config = dict(
    n_layer=17,
    d_model=128,
    n_kv_head=2,
    head_dim=64,
    activation='swiglu',
    norm='rmsnorm',
    positions='rope',
    parallel_block=False,
    init_std_qkv=0.0662,
    init_std_up=0.0662,
    lr=0.00306,
    lr_head=0.00456,
    warmup_steps=471,
    batch_tokens=[8192, 16384, 32768],
    steps=7089,
)
Each number is 200 + 30 x the weight over its row's rms, rounded and kept within 0 to 999. Layers, rows and columns count from 0. The size before them is the row's rms in percent of the matrix's.

# layer 14 MLP down, 128x320, rms 0.143, rows 0-40, columns 0-79
101,208,201,196,211,190,249,228,161,244,189,201,200,116,169,139,167,177,175,132,200,211,169,247,176,206,182,210,194,213,250,162,205,195,185,208,201,179,237,207,218,209,226,176,157,240,194,225,175,286,202,180,219,222,200,214,155,206,207,179,212,168,207,159,194,212,202,236,160,220,231,199,237,273,250,191,202,191,253,187,203
096,179,214,243,202,237,177,106,170,244,169,191,243,221,214,191,221,205,174,227,197,203,152,204,178,197,150,211,171,192,204,158,225,237,213,153,170,208,190,185,142,250,215,188,178,180,188,204,207,225,214,166,200,188,184,160,229,161,148,221,268,236,164,182,199,238,161,178,176,194,249,235,215,150,231,204,204,132,215,189,204
094,202,228,108,203,183,214,241,211,170,232,168,146,184,175,199,214,217,242,178,185,206,190,222,217,208,233,183,215,210,220,214,178,145,230,220,223,200,197,150,173,195,243,231,201,153,237,198,203,221,185,221,184,204,203,150,197,181,214,175,192,190,220,162,178,193,248,173,168,239,174,124,184,204,69,180,236,142,170,167,180
095,205,238,217,130,205,195,202,178,206,143,244,176,135,209,156,198,245,136,211,199,194,223,190,181,164,191,121,183,176,246,175,170,236,188,205,132,172,219,187,235,183,217,107,182,177,169,179,212,189,195,178,178,263,183,258,192,188,203,172,169,221,164,286,201,175,186,181,172,208,242,181,210,216,160,171,198,197,199,184,214
095,181,197,232,230,215,259,150,207,197,184,166,184,212,176,128,167,191,260,200,217,168,207,182,286,187,205,199,181,238,175,181,250,223,194,182,227,200,219,200,204,287,206,165,217,248,181,165,194,157,233,199,224,139,205,196,182,197,185,205,129,205,256,163,128,225,154,180,194,218,209,213,242,164,212,157,192,231,201,204,208
100,184,258,233,167,186,128,204,190,216,227,229,211,161,199,196,153,247,227,251,199,178,241,198,224,214,185,189,148,236,225,177,195,198,219,194,176,197,183,168,227,227,216,258,262,218,168,195,173,187,190,209,170,202,217,157,174,184,228,209,240,185,235,245,254,261,236,245,237,136,219,224,211,196,206,215,216,205,183,145,196
098,208,152,178,131,227,169,147,144,231,176,173,133,199,192,212,208,215,249,219,165,201,204,197,182,167,196,220,194,173,193,210,189,163,165,197,174,224,239,212,169,204,218,176,240,198,187,183,223,149,247,217,165,173,207,158,197,213,167,210,208,196,171,216,199,209,180,308,201,179,193,203,160,168,130,219,217,227,218,171,192
188,211,184,230,185,305,176,190,198,254,189,177,207,147,154,181,205,194,201,218,169,232,182,188,227,224,170,203,204,192,221,185,235,210,170,206,207,213,172,228,177,204,173,281,287,207,196,157,166,185,192,234,155,214,167,199,174,205,196,195,168,187,233,231,228,204,221,181,180,201,181,203,200,206,166,142,246,229,217,199,231
104,201,238,208,162,186,196,208,186,205,211,181,147,162,216,202,264,184,126,242,169,185,201,194,205,170,174,148,207,212,218,186,183,197,202,180,188,231,139,243,193,236,194,181,168,209,229,266,172,250,217,221,222,191,183,161,186,234,216,199,208,184,150,196,228,257,194,209,163,200,229,193,243,189,184,232,166,217,223,205,221
095,237,231,230,182,210,216,182,190,150,176,197,196,219,155,248,169,222,234,181,188,178,204,239,161,269,142,252,149,217,218,234,173,144,218,181,212,197,208,200,174,155,226,165,165,218,161,240,174,185,267,229,215,159,200,243,210,208,253,191,228,187,246,213,215,193,203,227,224,212,229,233,232,185,252,245,224,236,170,204,155
091,230,213,191,187,214,137,219,245,238,166,230,190,234,169,191,188,212,205,229,197,214,181,180,177,195,237,180,156,232,179,188,161,215,181,176,250,199,196,139,250,163,184,248,254,222,159,180,219,216,195,177,166,156,183,202,239,214,174,196,216,197,222,222,212,223,175,201,259,223,177,221,179,144,244,220,159,231,231,198,176
095,182,189,189,208,219,239,196,215,212,163,165,219,236,191,217,194,210,94,173,207,169,158,170,127,219,182,172,212,192,234,212,230,164,210,187,181,221,214,218,228,204,172,185,231,167,200,241,230,153,188,143,169,126,179,182,158,207,227,175,237,204,228,193,173,241,186,193,215,236,218,243,213,217,181,186,220,186,190,195,229
097,174,195,184,261,223,197,239,151,199,231,201,169,210,212,212,189,205,208,194,217,138,223,226,261,190,244,200,168,218,201,165,224,221,206,179,190,222,156,180,167,198,200,170,184,229,174,187,195,224,203,154,206,173,234,227,224,203,188,214,218,210,177,182,205,195,218,197,238,161,129,237,231,166,212,176,193,197,193,216,239
091,253,185,203,199,168,192,157,191,167,198,210,227,240,124,174,179,130,214,206,183,200,192,152,183,242,196,170,254,194,214,177,227,208,182,193,217,231,189,212,177,268,241,186,212,207,164,164,215,200,172,193,194,183,254,227,208,199,200,206,214,246,179,161,171,230,228,183,193,220,197,207,218,232,253,189,173,177,192,162,187
104,207,168,181,188,186,232,172,163,189,212,194,213,137,209,212,208,161,217,208,147,188,170,129,210,168,188,189,160,157,184,142,211,193,205,188,217,181,202,217,153,167,195,166,147,224,166,225,191,257,101,180,257,185,213,209,227,214,273,200,193,235,204,210,234,282,224,188,209,204,203,175,241,176,215,209,235,208,171,198,235
091,179,213,160,174,224,181,201,204,191,257,155,201,236,238,185,190,223,239,178,193,200,213,199,207,188,200,205,187,204,192,218,197,176,198,171,229,202,222,208,257,188,232,193,212,151,234,223,233,206,217,216,215,193,238,200,188,210,178,184,179,165,185,189,183,224,151,176,174,156,200,161,228,142,185,206,184,201,215,228,203
098,223,160,257,204,179,149,158,136,171,209,200,212,146,167,202,224,172,200,165,187,168,211,263,156,179,189,171,218,202,167,146,226,212,181,189,206,238,202,196,193,202,196,181,199,233,269,214,212,207,187,248,107,212,203,192,186,238,155,241,172,214,172,227,226,215,176,204,188,220,200,241,164,239,191,209,228,157,214,243,226
091,196,201,227,251,168,215,197,207,138,232,195,212,226,211,133,206,134,253,266,180,212,175,210,178,256,165,179,179,201,194,194,166,200,197,185,269,142,204,228,161,185,203,218,222,161,198,221,200,146,187,196,149,179,192,214,177,183,223,238,207,201,195,234,238,215,188,227,178,190,121,227,188,184,166,175,214,177,189,208,221
090,199,199,219,182,214,194,229,196,217,231,163,215,210,202,231,190,204,146,165,203,176,224,173,205,201,190,175,192,151,190,192,218,177,161,167,180,168,226,208,189,257,229,248,230,199,160,185,231,213,180,181,175,230,229,141,205,194,191,218,218,250,178,274,190,233,264,237,206,179,185,222,198,171,153,191,231,216,219,218,161
104,199,183,160,222,208,187,192,228,179,290,196,221,218,199,231,267,198,205,192,195,166,212,210,222,148,258,194,178,164,226,216,197,175,207,230,181,160,140,210,168,200,201,176,214,167,211,131,194,211,207,286,170,142,203,207,234,189,214,231,133,261,220,171,233,181,172,196,270,131,202,165,194,192,207,183,169,219,188,252,199
113,216,235,168,174,256,245,201,247,214,271,219,189,247,266,277,183,222,178,240,171,175,224,229,195,182,193,179,214,195,220,220,190,210,195,188,211,206,176,148,176,222,172,200,212,234,163,208,186,204,194,206,190,125,187,184,219,137,174,199,156,169,193,181,231,245,164,183,179,233,157,209,163,193,183,212,193,197,171,233,183
102,211,290,169,202,191,205,164,161,192,198,186,225,172,162,241,265,201,206,106,223,223,174,243,177,164,179,176,162,247,191,167,175,210,194,210,231,197,268,207,204,161,184,238,213,158,190,223,240,228,150,167,281,198,216,236,205,182,181,205,176,163,193,143,219,221,193,257,212,238,220,173,158,274,220,210,132,215,159,194,184
098,216,188,152,221,180,243,180,245,218,236,201,177,227,184,227,164,201,171,152,196,233,249,290,234,258,217,176,169,158,203,187,230,195,196,247,232,145,244,223,201,197,152,245,221,87,191,192,245,225,233,133,171,246,209,199,215,194,200,200,155,221,245,287,205,249,190,185,205,180,155,212,181,246,229,180,198,238,183,177,198
097,239,153,165,209,200,244,170,166,213,282,221,221,244,212,149,260,165,163,208,224,205,203,255,253,229,277,175,239,187,246,218,217,172,213,184,188,186,178,248,174,188,188,207,172,252,205,193,223,179,218,230,210,192,212,163,236,152,206,199,189,182,180,188,241,196,215,207,237,207,181,234,185,241,156,229,214,156,134,241,105
114,168,162,222,191,190,232,204,193,217,219,197,162,202,224,208,229,203,205,233,200,210,159,212,184,212,239,198,147,207,178,162,191,188,204,204,218,200,187,236,214,215,200,233,149,198,205,224,216,222,215,197,199,235,203,177,187,205,174,236,203,171,215,204,187,203,252,173,215,139,248,225,144,202,160,168,195,218,219,184,210
095,210,232,270,189,202,210,120,183,207,234,153,162,251,241,197,211,182,217,230,196,206,172,154,191,244,226,188,191,250,205,152,209,212,141,164,191,191,213,169,250,244,238,171,163,196,211,258,245,163,239,193,249,193,240,190,170,184,247,204,189,221,182,193,216,222,197,198,220,155,183,209,246,220,184,237,130,258,258,198,267
094,203,208,171,147,203,231,173,201,179,150,139,175,289,235,188,206,220,260,223,237,141,202,172,164,211,204,217,200,211,180,164,212,147,151,190,232,201,211,187,215,146,201,241,175,139,236,202,189,158,215,229,227,214,196,258,197,250,150,179,141,220,237,222,175,165,221,232,190,209,186,266,181,232,207,244,162,236,210,236,200
098,210,259,207,187,211,221,192,229,220,199,225,201,266,156,264,234,203,266,122,228,161,162,180,161,169,184,214,198,231,148,221,212,157,201,230,166,218,199,216,188,191,203,157,180,230,173,230,195,212,195,196,199,203,247,227,194,205,179,207,186,178,262,142,141,176,214,193,212,196,196,215,188,218,202,274,227,262,217,225,225
094,220,196,210,191,206,154,197,186,225,192,225,195,202,134,219,189,197,153,165,204,255,209,219,230,180,186,193,245,203,192,221,173,187,179,196,193,228,208,239,235,196,190,188,232,164,192,163,139,208,218,130,184,209,214,148,246,229,209,180,208,205,208,171,172,213,194,193,194,214,217,150,242,190,185,222,199,256,154,193,194
155,320,190,220,184,246,195,204,159,222,182,170,223,188,193,202,169,195,223,268,186,230,205,211,212,265,182,170,132,233,269,248,246,156,222,155,211,227,222,212,203,180,170,222,207,160,224,190,188,187,199,211,220,226,161,247,173,245,191,240,147,193,218,206,213,216,206,151,195,214,170,255,146,203,215,183,261,215,228,151,215
103,197,218,208,172,161,223,202,190,186,246,160,194,196,174,220,220,216,249,203,214,198,184,195,228,179,230,236,219,158,162,182,179,136,248,217,205,205,177,260,164,157,201,222,230,258,249,190,238,226,216,238,185,231,182,227,183,205,172,200,229,216,119,200,183,180,196,168,236,229,230,266,195,219,207,211,236,139,255,229,138
108,176,149,191,176,218,206,226,193,176,184,167,234,212,206,175,243,221,223,196,212,173,197,205,224,146,155,168,221,246,175,205,212,156,227,198,156,221,173,220,219,210,198,228,226,169,182,230,227,242,185,191,191,239,168,207,183,187,217,221,221,227,222,227,198,243,173,209,185,151,252,185,173,208,186,170,206,223,191,227,239
108,226,271,203,209,157,170,153,150,189,202,163,245,216,201,209,198,207,116,249,191,193,199,177,239,215,170,191,214,164,133,211,187,179,227,176,198,159,162,168,174,164,193,146,161,159,224,196,202,198,190,177,242,217,237,169,175,237,202,168,188,197,200,203,208,185,188,203,212,158,204,218,251,172,205,230,172,222,187,176,252
102,215,217,177,187,203,149,226,201,209,187,218,202,213,240,178,217,190,165,249,230,185,195,258,209,203,147,259,237,160,159,207,203,268,192,166,183,188,228,173,229,222,181,199,261,209,251,224,238,158,178,210,229,201,246,235,167,222,228,155,180,181,240,193,202,223,152,218,199,243,196,212,164,193,197,179,192,258,154,206,184
108,205,207,175,223,205,161,200,208,219,183,175,170,185,216,188,152,182,220,212,190,175,142,237,189,189,212,139,155,179,189,137,214,200,180,206,190,202,259,222,250,229,298,225,188,240,236,187,188,160,215,187,200,267,189,181,176,163,177,196,210,238,273,209,227,151,184,217,139,126,199,148,177,234,172,185,177,163,188,221,223
098,193,193,188,172,227,232,194,142,206,207,183,202,254,219,185,267,219,235,180,182,270,222,229,168,225,159,208,197,192,260,211,249,217,155,183,303,174,213,180,205,218,254,198,208,219,180,253,283,182,208,207,134,202,183,169,179,208,194,211,158,200,187,155,208,237,241,210,204,186,205,151,221,227,168,176,247,197,221,224,211
090,205,254,164,243,200,180,148,191,175,202,162,198,148,179,181,234,190,205,193,190,186,191,145,200,174,215,209,219,209,206,147,200,222,182,194,218,161,197,176,189,209,173,186,196,206,162,195,232,158,186,193,187,158,247,253,235,209,235,165,220,174,275,203,216,212,189,228,226,139,208,197,207,155,222,222,160,255,154,193,192
092,187,209,221,221,177,188,250,160,240,193,179,184,239,174,166,163,188,197,167,176,182,137,215,227,213,198,166,185,195,184,205,186,158,180,203,238,183,166,163,214,240,173,216,187,215,199,196,137,201,206,193,206,228,189,183,186,183,260,147,215,205,229,239,198,221,213,205,154,195,215,142,205,175,187,208,186,156,203,194,264
136,224,209,229,216,164,119,199,205,229,160,221,211,125,179,160,140,218,166,148,182,200,215,177,239,175,191,195,216,182,156,189,222,186,183,229,263,208,240,212,190,238,209,265,228,175,207,218,196,146,237,182,186,255,160,170,180,208,193,188,225,172,235,204,210,178,185,196,194,209,177,224,194,205,154,180,155,176,156,238,194
101,234,165,145,265,212,246,246,168,146,272,162,196,239,173,190,189,279,165,172,214,251,152,204,242,238,190,192,210,222,229,241,221,183,215,214,200,243,237,209,178,127,185,232,245,225,156,185,222,193,194,171,193,222,241,207,212,191,171,206,322,232,178,198,155,146,187,193,210,232,189,182,235,160,195,169,199,161,192,220,108
090,208,186,196,194,178,161,203,157,166,186,245,206,197,196,185,202,237,188,247,148,239,177,227,209,210,198,168,226,190,278,158,210,195,219,217,179,239,268,165,191,209,216,203,215,225,194,206,214,231,200,269,227,181,181,203,183,209,169,252,192,213,193,229,176,211,172,177,198,252,146,255,168,192,251,141,190,220,166,189,154